Each number is 128 + 32 x the weight over its row's rms, rounded and kept within 0 to 255. Layers, rows and columns count from 0. Numbers have three digits each. The size before them is the row's rms in percent of the matrix's.

# layer 6 attention key, 128x160, rms 0.0666, rows 42-63, columns 0-79
092:149121123101087119191125193145107117137136105136166121114098135128100098101146147099066074131148140126123132095129121200085123129111097109118129056090139156110170091110131137114163113100161112114145091063174174122147168081149109122128152185
096:129155145131106120128110128141151110135100142112148126155129134128116108140099134108097072060065099129129115137104134166113165138070188148123114126141104095058179118085112061124126127121148100129107158156140101019134120144121121180187154156
145:174142115160155101205125122147156102128137112112125163072140131167121157142129064100154134114106183147079166114165156098152169096124130118141088083139178113139165123153141093096139163129168122077111163125160139151111127144164130180150152152
111:128114085104089121169146071121131091132075161124093126106101141156090103164143095112189147109149141149118174140154110176106135086101095111165092136081132135057121122108135134122085146130117120105175077125051129107132168134127161137113155100
122:112142168147145155109117146120139132168115081071152177122143132090110093128174149152077086086142097127170154168120130149115106151087173082111149141145091094127113160140082128107193110170113146064092122137149131153116125096167149087160144137
093:154140118126162143107144110130131159085122117167138114083157143127123125123104139210146085118112141108141095144153127033157142089186151161122122134124097093177119154123116128149073127165073129141137180178085100128131095108075113202129125123
111:126167138144129099130166158063106137112146126181157065158121149131144126142130143149143146153156129133114076095136116121124166154151131155135113098099122126177128101097138087159068183121147107155155157131173077097158116195084034150146170163
112:180108150132154138119123126120146164163159113130130143084125140111126127111059111170117111154140139115189120134102137077142109110195111125095158150156139102213097155188133149149135143184159167124114192166143128147060090086139138138176104142
080:135128149127121123144157158089078080177196083066138111145149122127107136137125136079104174110087046157165141141111153202117147170099120078139189175122112147140140135202121116051126107149163116137114083092143134162141163119131130106105145088
107:102128115162156138097111136187139143063139127166119122169126136048150120083044140144188102221103150102111112132114120103122130123163143120090130139081109159112113154071139114187139066186097143148125138136089117124122089129169142147139128154
093:106175110131138142104138099172130148088127076163132137072135125128102159065099173134148102148148121156127129128150104049154148094172128103120133125140164173167126149118168135163119139119128105170076165163148106100119104136172108152151099131
136:105114167130153137134146101086160154124124147123163127125113134108160187118106088147123149151119219079123095164176180117105095077173147155139119163130122135140131097150138157179128160115155109167149148154139148167085124072083158167128111154
089:121085107138133122123146132132143126097112171144121120134111114162138120130051174175163128138144085124123145120133074061136144115181139125138098143113120148172133133092151140134102216160107134137115176122102136115157081117082092193154138164
108:147110133135142139143116146130105116166099108130162082076131103162152085187178098159102142087110125122125136082112104195102119116155138100153120080079148097100137114175142112072146177153173087123148139115160141158130157136097057152147147188
115:169168073157137131091112124134118132139124129189094122092182223118089141091153123109128162163206097120155183115110129140058134121094091129104147143155077107135187168173143056155109059163140174100141101149112130185096169104101142088043121067
093:119128158091105150093138150172101125146117099094140064087170119120133198097125127110166105106125097103037107131093125087155078103139172158113081038130142151121144112133118102142134075096141141117057119146109136097129142123132146170055148111
098:160118083077081154207149097128110170094152121161146127130141135175092122146097121107189135153171164138137143106142163133125155081164073102164126120130156214133083145170130174107101103090149171114137095055116114146143158098156175103061149081
101:146133086167183124200132164108113087139129137150149100146116119127146186192161156119102142176170129084151161055133163175118095189099167151111120176085141152167130154197146155157133149138178147168145129120147138192137141096120108132140108181
116:126155134107123099132135150171063136100179092087163173162119175180099119141111143125140095185141090169090166118112149116157147096155127118097139107116151145158167127037138041099151040074108105129144073121149092092155115145156150162145194127
110:120156162107098119145138075165123128155074143144196175069159087125108112107138068117069108110106160142137144139110167095160170145144101130144121115120177118117147117162098113147143046176140129128140175219115112124097122128177128146150134155
119:150153136099190157069113149143114128151105128137142156148144163115149112159120134188138066035150047094087136127107131137150127148096166141095145119138119058097156127074085056122097107142091099092103081155113094076157143133100080168138170116
110:122089126127116121093130168129097145148171085059137187144140124151094178095112137146124164105182077159169176125086121145099123096065118096121171165164139115143139113128130083066108188087161139105124124067169093129110109136176210096138142117
# layer 6 attention query, 128x160, rms 0.067, rows 43-63, columns 0-79
124:156150133127076113137184092137085127146122136111138110148074134121115121122192108081093093122069109149150102120111138136162114121082123208092170146144122133107149084118154083163122147113152153098143100159054158177154171134139058169143168100
123:096131162045081088123128131121106131148154114119148163149129133197096119155167128101149054148150075131130099078110123105162149135099124104114194171110138178131156151128114096172105152088133134150148116144076142106097107112152043136163085152
099:142147105117111090135159120153148117061152142084078158137096109157088108188159085079136102118151100168141137061142112161122125168128104074202153135110105126083100136082134102109093148131125174113101075077165097135188129149120155114153124082
118:131100177107131183127145099113109137171142057105132093145137093071165173150143098113112110077121204133118171190131160150114130120073138157100143159120107072176112134175134187098155103099162107099170120103051128176118125125153153160080142126
115:152118113136159111126135101098177063144120136094140161138118153133122202112081128183113165156151083125175144129178155104148109096130191139070080144132109173107113108125120084149117140123112141152130128201154104164090121185126132153143103114
114:135139073212151079130110135121154168089126185181128138150072101115145174107094118132138203162080092146153103126141106095092154142103079133112080136106160120149172182086115123186093151144102081162132150106151102127111127163125106151136106150
101:109125151117139119138126146142173118160144064112152090089148099104209143135116154143103175118105139089092108154156127116162115095127190094060138118181179146171124191185108163130137179117092113114161120195048169137091111074133108131143056206
100:121113105157153122164165131193069147144155114095123104098119094130087075139202136049134148150075175151079153153103129189123154188090080123121176124147105121123170213131096105091126115152146119120163131096097114103131114158162097148102147117
099:112121082161105147092116121180121156105103097200133093097140145122166130171074164134136146106160123091090133131158131092117089071184172168114094125150188130098130084119154178145154127095110126085091103207110125130153163078139089097112136139
106:151155177144064142121130075142182108133159135167109136117129090078091175125108166148155130161205096144180127145164116128111110058141150123120125164134158129159112067144157120187148145097085144140073168190130122170138154121106086128136123157
089:182152190097112139117064107097184139128033167199176100104126149185132134089136140141126099099097055075114102148223116165118106151155146136119133125201144128174146084179176148150130078064112141135144125172112124102140154108097113105146090134
114:149162129152110158131092057096144154109098191154119147124111121128139178134102156182169127131148097060166066150167165135145076094118169139068107161135150132147092065140134143150185142106119089153102137201132145132109163065112134127177116138
101:168120120108125097154121190100120148153115130094114156113134093163134109162172078109088069129085139108111135121103147129143153166061106117138116102106145091115127157132123123076120116160119107142185131094110149159111085145149162157136077180
114:138144096177114090060103136134101125097170136105219188122193117147181124149140147178115126130113157163097118115153097175094133068187092040132129105156098095129145168076107134131158131073122136067123104137159087144156093143143158080070106069
100:098114122165124118148164121152159092102118103114161186135149194139073123137118089109176113097165132159154092172111129069146172086127109161125188102123076023100103130146149081096089162120146179124125161107166112137160154162133136119140138092
104:108151158132103158150080168159132093108152094072139145076144159151130091119115157165145134172133086091143163113179145129114065103171147027132115086132120107088121140128098152150147105118096197131089138130181132114123060093107137073144115094
103:174116159087082072133109167066103154118126135178087132133182119171136120138140100106106136084062166078124079157186159156113094130155131094150132037139101158129146162156111166132134146155149095079178165143120159090132139089140110114093146147
115:104158158129145145124113136150108188104137091122136102164114141175139147182063119109175165161155140142143121111125109066179165123105101129098167135131136166110134124104164131161166116146170171132090187130121088148090130151168101121110133074
117:139119163102161129122129150109143131132114067079130101077134123146123173139081076132131142107180160131189180095084136084147149171125130127158108130112112145190106101172063136107140120161125148121138145134133045171119130161114108130116024168
109:137110118128157116138174146096104095177136105098152143171105176078095107212133009129146138098124207157147139118093140107153146155048094164122152160122106091140143197091082085133115157171177094138144168097142085143076165181159130185126177092
109:114091182087108132130135077138136146099123120130135155187122092132119102137171150143179139166115107122102108106132117164159120094113121183114171139119142126086131175136134132164108155093104102155140168126064157114110099109152136110117128100
# layer 6 attention value, 128x160, rms 0.0466, rows 0-18, columns 0-79
111:136085094150193140100140090141133148164209095167093138203101124157110157091144134155131170114138123119108142160126159144128120110119189187074152178107111110119110153139125099166179081117163095162152051119145155190065157141147154130094109084
104:169063126100113136171140093108151073153054099067134123089142114111136112126115093137096161116184142115093150149086118146115137084097160117146140136123099178127062128128105191107097194148169154145134108164191174099143180088171104081147140087
101:090064130108148230111147146169102123140091092109166107068202087114065146121113072096111177130153160136162123108040112134144074129158122151111141160111138168173072131079156110125132117094110153130178133138180159149122110114123135119139147165
101:124139102095155078167112142183155142166135109173193096152140144176191156140132137127128107132204181088105115148161122168113082142154128142146114098105137084148139100104155095140181154115189105121080127126187181174139164114086112097081171119
123:220107060036143171102154084142128131115138158156088089124055112145101129087154084117053145123130105136152197121155164125145087122117151126098170172162187147113107127129197109142116083172172107164135124111091142114110091134155168198124109109
116:124139163110128087112097047085168193111140126074089164142109138165146100158071150150141120150093137141058171168144148118146126144136123109136069159142116183080102147141102133165073144094134096123156175145133111024145160128160118136139086082
102:134069115184148152088139175171123111096139144152129135133146108041099124057130164129143216180129188142169123090103047139175080128088117177150090110110195081144116092157158155101084144174139146169130145132134111122150127141117144107143108152
113:146139132042088169175099100105139165127175108116113146177031112178105145111110081133132107067104056134179157153152107121137134119077137112072094073126096156113116114136126126118122050101177115123134129123044102184064108143171151120117168098
120:090152091121151102130160153162122158144213140133140143153141102142098152081131094122108219129132120122152109079158135155152146125134159109118110077122077111083119146220149083129158167137121134156118154123121231160115092137155096128114124151
100:078137136167162139156102180118098095182131131072095144130181122157124197104123119158113121087067091091064153075142154088146126142120119131128111073136153098139134137173162122124173087123197122139104176171110094202123168118150109057104134095
110:086071125104157213118130134140096139143133172176098143180154147124196125158117066118122128090134118126071114139110093148137059185146091122129167184115206154167165123104093122175217116079123105169126146106153136055186120106082061090116130151
107:099117139173112098125092106195101120142104100085183140149220116087124109118097101158147141112084118130116139099128142134174127175095128067139127083148110143151123136146156113125137136140115114207097143132163204104117095102157125081099080179
098:130145101103141131146111067210108151145131104192176178162112130169131127099144115116156140115099086133216121161142129119091134131103163113073176097130112067163155147126124110086164083108108126193168056082118138127113113108134198200082110119
108:152117120095091122211123124054114114165129159046076110141123155182097150135117099144096081123141034114123173087150154121081164136133150157123151142122043113145123129102120138134153152130158120086146147141161099210124163161174157125129148096
112:121102163134144110168150096127124123102053164106040159149121157152156116200155077159180115090109125104120134124120135124117146054149147113117113075114119191107096133115103208113165137139133085057147162110070083136137163098159096093159158090
098:161152154118050129119111124128097158095106158137108122160189124183144165116103100137099166089089129107101167024163127125093103075165076193167116112150181148157120167127113142167134191128171183186130130168116130141137104148130162129114167157
113:182108113085119177184142132144117105122126133205127130099055086182150178123104132085086095102123139158143204087150069142094155143095118229147150149103223148162073034111160162138102102159138163181143124113117105077116134119175153189146111117
106:177107140121102176159131157102076128125056125179139131122161121133160158132130154177107126153121155123123086092123108095163128155177133128123187138119194166114067159088053172176187122136112154145106092173125076100170081111152082141111152082
097:113153136156167113149144067146156187186173149112147126109107115151140098089145081119166145101070101119136151189126173105141127137114155104051149086138103103145133164111121105161144073105109068130159081115112209112109125139172110162141109138
# layer 6 attention output (transposed), 128x160, rms 0.0425, rows 0-18, columns 0-79
110:135137151104068164129128090151145147114100095105100084068152103093146145125056179123187125112167133091144172127108107140114074083112111136107098132135143128112086103114182090113133167168110133067101109124117109183110110161159168115117086130
106:105126102149150153094179074156086154050118172176068113153122096140127150121153142090131170139154105136079084132119139084132141145155126122148106148129110141146141131110169085185137103136117130120115162134119139071104120130131121162192164140
102:155074074108146094116140160087082124171130134167155168096134109093165109099174146114080111152179127188126140125116152076127177149109150126110093124131169118142131110098161092086184096178113156090158081114133076106092086197167138152099114123
106:158154175084114153154131118100123123117107142171064173131119106080139222160116151134108132094121131085131107115149140093128115107128102139147145167158148158164132119147142185135081123145154109154102122201073115129121205053095173130149118089
123:106088137146135162085112065143150142100105119124146136122128067046118111090089155162199079173077126153174160227116103176128097092147075134100105152108121111129116128073174070139169118104126126102115095085129116151160156133142126162109075116
110:107127126161190128106190140176109107124175166098160168189145145115127104180166107136219133120147145153086143102114101159107132151126123121173168086052114158149176149154094121138089147102148097128145155060074131099156088136095098090132152183
099:094101159121163159103123130102196107161113092116166109077111153080166072186122140079099131128118163164150166187136176000060137154120164105117109165135132123166117123087152123121142124116127136090148125098131145075075143159158101145080138092
104:114121103136094179112091108136110126098121125103079117126106093130158145083106166139175106101142115079115160175123065190100144085170147174125175073098183135092089082092177123115177178122144128162054103158107125135195145150097143072132091136
114:141145132095113120159047124138168108118109152083107098112111131144118091142146125117128097118139116112093119121121140074091095098095137084156045160154061115149133160077079164074106084136159176137147145125174137165199089070094136114154174158
099:162173177124103102111111135098170117177098154146117119117093155108103131180131125111072085180136131151079135139084079073099132133052156189120105125110170095134070129114103138111092124103135077194148136103077193147104156113071168120129075138
111:214094130084121000127116151080135131134207112123161161123118093078133145122132100141111118217142160199171149169103150211121110147125113114142131141091109150137161129172108139156090142108093066107149136173130082133105116169121125140154062098
107:168174183123177087146093119085160092183163150137121128122146128161127152153216088105125132154153150067132079150175136096068101116087152075159079140121138061113136084111102108178104075099157154131139166136107109097159142124144105099145157116
093:156123144113142147113116082109180156103116080094118083083104090108115195087130124111177133081161097065136127194141156182111072088135146109175133111164122114110160088149168113122112152119135150144105123166160128142113158085156144128191077156
109:092200139122105203102145106174114087119095139137063104154164107166111178083105144117112080094119095079099099114115088152150123047105116107127170089102134120105093106130114094126100104100115127198144154149094119150109057091074169135111122168
111:136093153130124137107164115111092147107080201172116090168107104165114226102095147161111149135115099142123162106180093162110143144145091166103188106056173123100146127138167122188136135119111116216121117124063186126152198137120143097174088178
109:140138131113154118120115106104104086158137164162149151146122100133110165115164106122072096154069130139133064162169125162112182128094099158145153142109150082135186162125131134119122093118142098187169155126100177164131158058114110149107130173
114:103100127131162168082153109143141078109092114135169117139119109098118135077130137099142090146108079137127103196107142155156149130157133174143119144080107143156107145156159115110133106093138132110127093166134147180133128115114130161084102095
108:149141133088114021099198131085128126162125204188164083122112143104144172106122094110099138174059143187095134144158147201140180163122058190140085115155111098125165151144144134181143108099118106135157076142146165115109151147115129133125101089
094:180124113080091121114086100143087157111176066095111116129127154133096108113125146133201113114173095068128163144095126216110103095152086096169140121113116132051077082094172082136114138134129142135097147123166092131172093135164117097152121133